{"num_attention_heads": 4, "intermediate_size": 1024, "norm_place": "pre", "bias": "all", "init": "orth", "init_std_o": 0.0382, "init_std_down": 0.044, "decay_shape": "linear", "doc_mask": false, "max_steps": 7028, "dataset": "wikipedia_en"}
Each number is 128 + 32 x the weight over its row's rms, rounded and kept within 0 to 255. Layers, rows and columns count from 0. The size above them is the row's rms in percent of the matrix's.

# layer 8 attention value, 256x256, rms 0.0259, rows 0-48, columns 64-127
size [108 102 102  98 101 104  99 105 103 100 101 103 105  99  98  98  96 100 105 101  93  96 104 102 106 106  95 103 104 102  95  98  99  96 102 101 102 104 101 100 101 104  99  97  97  98  95  99  99]
[[ 93 106 146  64 130 123 174 173 149 138 131 124 150 157 165 114 155  86 142 144  95 120 159  89 119  99  77 157 185 117 149 120 120 127 143 158  67 173 135 148 129 125  81  47 155  98 153 123 147 128 143 126 166 131  93  66 105 113  75 146 147 125 158 100]
 [123 169 198 143 184 135 118 111 132 134 150 147 157 110 127 168  87 103 172 142 120 154 134 179 157 138 182 128 110 143 135  80 126 122 121  90  94 150  81 123 144 106 112 148 164 128 100 114  91 167 134 138 196 155 146  91 110  80 175 123 175  71 160 128]
 [ 87 124 156 155 154 226 105 174 112 138  87  98 131 109 103 170 108 129 134 127  82 111 151 145 117  59  98 149 154  98 195 120 103 180  80 149 178 143 125 162 115 161 109  93 105  85 123 132 144 155 112 138 166 103 113 120  80  95 138 131 139 114 123 114]
 [ 90 148 158 115 149 122 142 107 160 128 119 153 131 108  65 169  85 100 106 101 159 167 118  84 110 119 132 181 172 181 148 112 172 137 177 122 132 152 155 119 123 117 113  59 177 161 105 180  90 117 182  99 122  60 158 184 113  65 112 121  98 103 111 125]
 [148 117  92 107 130 105 132 121 147 145 160 182 119 144 182 113 145 128 121 184 134 144 137 153 129 111 129  88 121 107 154 145 100 157 156 120 113  52 190 136 116 143 142 128 123 187 108 177 113 126 112  83 125  80 154 147 160 101 143  85 159 134 166 143]
 [138 113 131  94 183 143 128 138  82 156 175 199  82 155 120  87  55  94  69 136 182 156 112 148  91 131  67 146 117 112 120 128 124 114 143 117 145  94 126 124 175 118 111 137 135 134  96 151 186 127  94 128 129 147 117 141  80 133 107  99 105  82  85  84]
 [176 143  87 126 122 115 118 128 119 120 152 138 108  89 143 127 122 108 124 155 136 139  82 186 131  85 147 114 128  86  98  76 157 125 118  92 151 137  99 123 111  96 146 149  97 115 140 159 128  51 127 127 136 135 145 104 176 142 126 202 113 136 121  89]
 [151 103 109 192 183  81 140 145 128 128  98  60 124 106  94 145 103 134 130 134 122 140 158 105 178 130 158 159 133 160 103  70  80  79  82 101 145 141  91 142 123 159  90 107 126  84 131  68 130 133 103 109  82 142  97 133 150 185 128 150 119 120  57 126]
 [146 138 152 119 146 143  87 169 169 126 110  98 146 135 153 135 105 154  59 125 113 107 147 175 184 147 124 125  91 128 164 133 175  93 142 161 105 102 126  87 118 165 135 117 128 186  74 142 121 164 146 182 146 158 150 136 101 134 115  75 123 127 174 138]
 [123 145 125 112 133 196 134 145 118  98 157  87 110 143  99  90  77 128 138 111 157 168  99 114 163 142 196  75 116 151 162 147 149 192 143  62 135 158 110  91  70 143 132 115 126 224 112 166 133 135 125 126 124  99 181  96 159 136 147 132 203 104 138  97]
 [155 124 159 108 156 170 145 113  69 149  45 135 145 121 136 134 210 146 131  85 146 127  95 148 183 144 122 106 142 103 114 136  96 110 113 131 153 111 163 150 170 140 154 166 162  92 167 162  80 163 148 112 106 131  83 130 100 210  58 138 108 169 152 149]
 [194 146 132 157 103 133 135 162 157 122 123 101 138 137  79  85 143 155 154 124 128  87 154  82 101 108 120 108 107  88 129 153 123 102  42 125 134 155 133 133 123  94 135 106 107 172 101 103 119 149  95  84  99 145 161 140 183 159 121  85 142  93 152 123]
 [162 135 140 157 187 168 138 134 118 162 118 147 111 128 144 132 129 140 106 125 187 146 183  64  81 127 210 117  78 105 151 106 119 136 143 105  97 108  45 118 173 103 120 129 136  97 155 153 131 138 145 100 116 134 133 111 176 132  90 166 127  78 108 178]
 [104 125  29 151 116 109 183 123 113 120 150 163 174 112 115 116 103 167 121 137 112 173 107 136 128 161 128 162 104 145 169  98 134 100 195 111 156  87 141 124 148  91 206 108 110 143 105 155 132 170 177 204 141 120 130 111 119 162 100 126 121 154 146  60]
 [175  91 120 143 119  75 119 150 118 144 200 123 115 141 177 108 107 169  93 127 136 160 141 187 102  91 141  88 148 150 154 132  91  85  84 132 119 162 109 210 134 148 122 143 115  85 146  57 113 131 146 111 163 121 135 145  73 178 140 105 120 118  90  69]
 [121 105 139  94 148 185 133 131  86 176 156 141 108 135 168 108 126  68 176 137 107 176 144 102 146 144 162 164  92 107 134  96 170  86 177 113  88 142 129 147  82  85 126 131 157 135 123 128 105 137 167 164 121 156 156 117 169 115 147  97  95 196 165 104]
 [153 151 107 108 148 139 129 159 109 112 130 121 120 155 132 175 116 118 146  86 191 157 124  91  98 184 156 159  85 136 190 116 165 164 113  58  98 115 141 160 131 130 213 144 133 167 144  75 116 158 138 124  41  99 164 149 201  73 117  25  93 151 149  97]
 [108 185 116 127 209 140 144 118  74 161 122  98 130 183  88 157  99 131 175 132 130 127 143 161 137 177  87 119  69 161 121 190 117 166 128 116 128 141 101  99 167 172  69 170 127 114 171 116 109 151 128 127  67 126  87 105  98 111  89 135 124 118  90 188]
 [118 171  61 121 118  91 128 180  77  90  71 187 109 138  72 182 174 161 161 158  88  78 116 165 140 116 145 158  99 170 136 152 102 142  82 196 126  62 127 154 114  95 172 145 139 162  79 127 143 106  80 164 125 175 131 183 156 151 117 130  83 124 157  86]
 [170  98  77 117 115 146 102  90 130 170  75 122 186  97 137 125 148 162 113  85 132 226 125 136 170 130 112 115  87  78  95 149 123 150 112  99 146 121 149 120 158 143  92 163 143 114 100 120 169 108 136 149  76 140 125 149 129 128 162  82 108 144 112 133]
 [139 152 154 139 120 100 136 167 102 108  89 158 119 136 114  91 136 191 140 148  93 137  90 130 107 151 147 100 103 155 102  73 178 153 166 153  68 109 134 123 134 104 118 128 116 113 136 125  63 122 136 144  73 104 147  87  82 140 162 106 122  91 148 126]
 [105 110 142 137 176 123 221 155 147 131 126  81 115 139 137 169 123  76  82 121  85 161  73  61 183 126 132  73 193  56 124  86 117  91 106 105  91 159 161 182 166 130 110  88  87 137 123  99 146 193 117 155 141 124  90 110 118 181 127 125 101 113 162 202]
 [101 119 133 120 101 119 127 116  80 116 142 109 134 111 122 175 183 177  96 108 103 120  87  99 106 128  73 116 148 107 116 186 104 177 151 121 143 148 153  98  63  94 117 130 105  69 112 169 176 159 152 104 144 130 147 100  77 113  99 142 151 134 153 148]
 [ 70 138 131  92 130 175 124 160 185 111 107  93 103 173  92 118  87  63 179  76 109 126 142  98 162  88 130  90 140 181  67 118 152 129 182 133 182 108  93 139 147 132 146 106 116 164 117 142 156  85 104  57 149 132 138 121 144  63 130  78 132 149 110 131]
 [ 63  94 190 138  91 135 131 130 125 155  73 131 112 205 101 131 158 114 120 137 144 148 132  87 135 115 124 145 118  92 131 178 129 116 160 172 194 170 128 158 103 167 145 120 177 137 110 164 134 122  83 106 143  78 106 104 153 140 100 148 166 132 104 105]
 [110 122 169 102  82 158 144  88 150 124 139  70 140 167 136  89  94  56  92  94 118  82 183 141 128 165 104 129 111 140 110 139 186 163 132 123  88 120 210 145 153 172  72 124  70 154  88 160 149 154  89 113 149 107 174 202 124  89 210 132 111 129  77 100]
 [ 96 103 123 128 140 171 162  75 202 150  72  88 131  88 104 123 135 125 123 205 111 101 110 139  95 170 130 170 164 166 162 137 159 176 112 151  93 113  65 146 204 119 129 118 143 174 151 129 110 122 124 197 117 209 116  92 106 106  67 119 156 147 146  72]
 [150  90 144  97  91 153 140  72 196 171 144 127 108 102 121 103 156 132 138  76 114 115 118 143  99 128 131 135 121  66 151 180 141 157 117 161 138 181 105 128 163 139 155  86 168  96  87 158 115 118 129 114 132 157 155 173  77 107 111 148 178 102 134 128]
 [145 111 191 115  64 118 120  78 126 108 147 135 158 145 146 177 123 111 147 122 101  80 136  98 119 178  65 114 164 115 170 164  96  93 109 159 143 160 159  48 162 125 119 104 123 191 157 133 127 139 165  70 190 222 180 127 142 139  86 149 122 163 118 120]
 [142  92  74 148 147 126 101 109  99 105 153 146 133 137  60 139 112 148 158 100 100 163 118 105 135  88 126  34 188 116 121 150 151  84 165 157 162 139  91 186  55 155 128 150 144 106  68 118  88 129 191  84  75 101  79 165 119 120 172 133  95 102  81 171]
 [156 153 141  96 114 103  79 102 121 134 109 176 160 140 116 138 101 121 106 132 159 123 111 166 112 103 147  85 154 133 171 102 173 100 151 108 106  97 109 121 129  94  30 153 145 146 157 131 104 157  84 157 165 170 142 147 176 128 108 157 115 113 253 131]
 [111 143  89 154  90 110  67 108 128  76 161 133 150 153 159 103 156 175 117 161  67 179 115 189 168 108 196 132 124 153 119  55 150 158  85  75 169  86 133 167 153 113 142 141 108  98 135 117 119 111 103 168 125 126  74 131 184 143 188  78 100 131 129 148]
 [160 105 135 138 101 178 115 154 102 100 176 125 138 149 123 132 134 191 161  67 139 130  78  62 116 129 121  48 146 152 125 131 120 157 112 133 154  84 171  92  92 141 148 133 117 116 116 142 114 151 151 147 117  70 155 122  74 177 163 150 195  96 104 130]
 [120 129 147  93 124 153 184 122 148 129 155  37 137  92 161  82  92 145 125 131 110  94  90 106  95  73 101 122 102 121 135 217 171 187 139 184 140 127 177 133 200  95  80 141 113 103  61  48  98 167 152 171  89  65  96 101  93  88 130 114 113 190 108  89]
 [152 164 133  89  95 149  99  83 129  88 138 156 105 134 123 196 155  86 146  95 172 117 174 107 131 145 149 115 201 144 161 177 137 126 149 169 140 119 137 120 118  77 129 185 113 125  78 103 127 112  97 141 170 127  82  87 118 152 127 147  46  81 158 151]
 [211 133 149  99 130 168  90  76  99 130 129 122 116 157  82 187 106 153 141 118 194  99 129 110 106  63 178  66 144 130 105 123 104 117 144  62 151 168  47 128 186 123  92 122 119 124  64 144 142 134  92 153 136 146  77  62 154 156 154 147 106 159 128 169]
 [ 90 170  97 167  99 119 106 119  86 197  85 144 129 137 135 128  81 141 158 112  95 108 122 137 150 101 186 136 147 137  86  84 127 118  68 159 148 124 150 129 108  85 104 156 188 162 115 107 115 119  85  94 105 132 115 180 182 159 206 159 115 133 159 114]
 [101  93 111  86  69  87 144 157 201  91  85 158 114 165 102 133 160 132  79  96 183  85 144 119 136  97 169 148 176 131 188 154 198 188 192 153 100 190 207  62  73 103 124 117 109 120 100 138 118  98 129 161 184 106 173 100 142 142 105  41  94 147 124  74]
 [ 83 166 146 107 116 125 102  75 147 164 157 104 133  98 139 163 109 136 100  81 198 142 138  99 145 102 129  96  91  81 158 157 102 115  63 182 182 143 107 136 133 154 155 129  68 167 144 117  74 165 139 114  89 113 108 147 160 138 111 127  72 148  96 127]
 [ 37 117 125 128 153 175 151 182 156 150  86 137  76 107 145 154 128 137 163  52 160 147 160 128 129  64 190 146 129 143 126  94 128  86  79 131 168 152  62 157 122 140 150 139 118 117 106 225 141 125 128 174 149 133 122 137 161  76 119 110 105  79 194 140]
 [ 38 115 119 151 150 120 150 136 192 215 148 133 148 161  39 116 150 166 119 160  98 141  87 119 141  86 107  98 159 189 127 129 146 167  96 101 163 127  83 123 133  94 145 135  71 128 129  96 131 203 170  98  96 131 130 110 136 122 112 164 146 130 131 123]
 [ 99 104 101 124  63 157 119 110 168 113 104 160  69 160 145 152 158 150 112  62 141 164 129 135 132 165 152  98  96 171 151 158 206 188  95 180 118 135  78 152 129 176  77 159 109 162 129  92 143 146 174 150 112 143 152 125 130  70 115  76 104 157  81 149]
 [151 103 118 101 111  94 165 177 184 168 108 133 147 174 176 135 134 137 133 128  68 154 102 102 139  74  95 113 130 154  81  99 129 157 137 101 117 117 100 123 156 110 102  87  96 105 131 119 176 127 147 140 189 193  94 110  92  59 116 105 164 137  77 123]
 [166 140  98 101 138 116 114 132 145 120 156 112 182 127 155 130  73 134 142 119  98 108 131 142 114 126 128 106  68 114 202 136 148 146 110  71 120 133 169 116 182 163 152 130 188 152 102 180  96 176 106 123 109 125  97  85 167  93 161 137 100  73 129 134]
 [ 88 220 115 113  91 112 177  89  96 164 132 168 123 154 148  39 122 152 188 135 111  78 164  69 137 135 139 167 175  95 138 109 172 151 203 101 138 141  69 102 167  92 147 177 129 128  84 108 121 151 111 180 114  84 167 114 126 184 147 154 158  68 151 116]
 [127 103 131  93 110 129 187 166 131 153 122 157 132 152 115 160 105  95  89  90 156 150  73  95 138 124 126 150 139 161  94 152 127 189 142 119 113 112 101 164 166  78 164 173 150 147 177 161  87 129  93 143 130 126 107 111 117 175  92  98 106 195 110 155]
 [138 120 114 189 174 130 129  89 165 181 122 144 105 117  73 143 148 110  89 110  78 134 118  64 144  88 115  93  71  67  58 111 139 151  70  56 164 176 167 105 130 119 141 209 117 129 132 174 130 129 131 149 100 128 116  98 159 114 101 142 100 127 143 136]
 [ 88  93 131 105 202 124 112 125  87 182 101 165 117 174 146  92 170 140 144 135 109 166 174 110  34 124 157 109 153 120  90 147 178 197 138 133 167  88 139 108 197 106 122 140 181 131  89 132 137 134 109 138 135  90 131  78 105  91 144 137 130 129  74 157]
 [137 125 153 164 123 118 103 166 193 163 143 143 138  78 207 141 150  80 163 180 189 154  89 109 106 147 148  94  90 135 109 121 156 122 141  73 132  87 135 200 108 154 104 159 148  70 178 145  83  84  71 138 113 137  92 119 163  97 120 108 148  86  91 135]]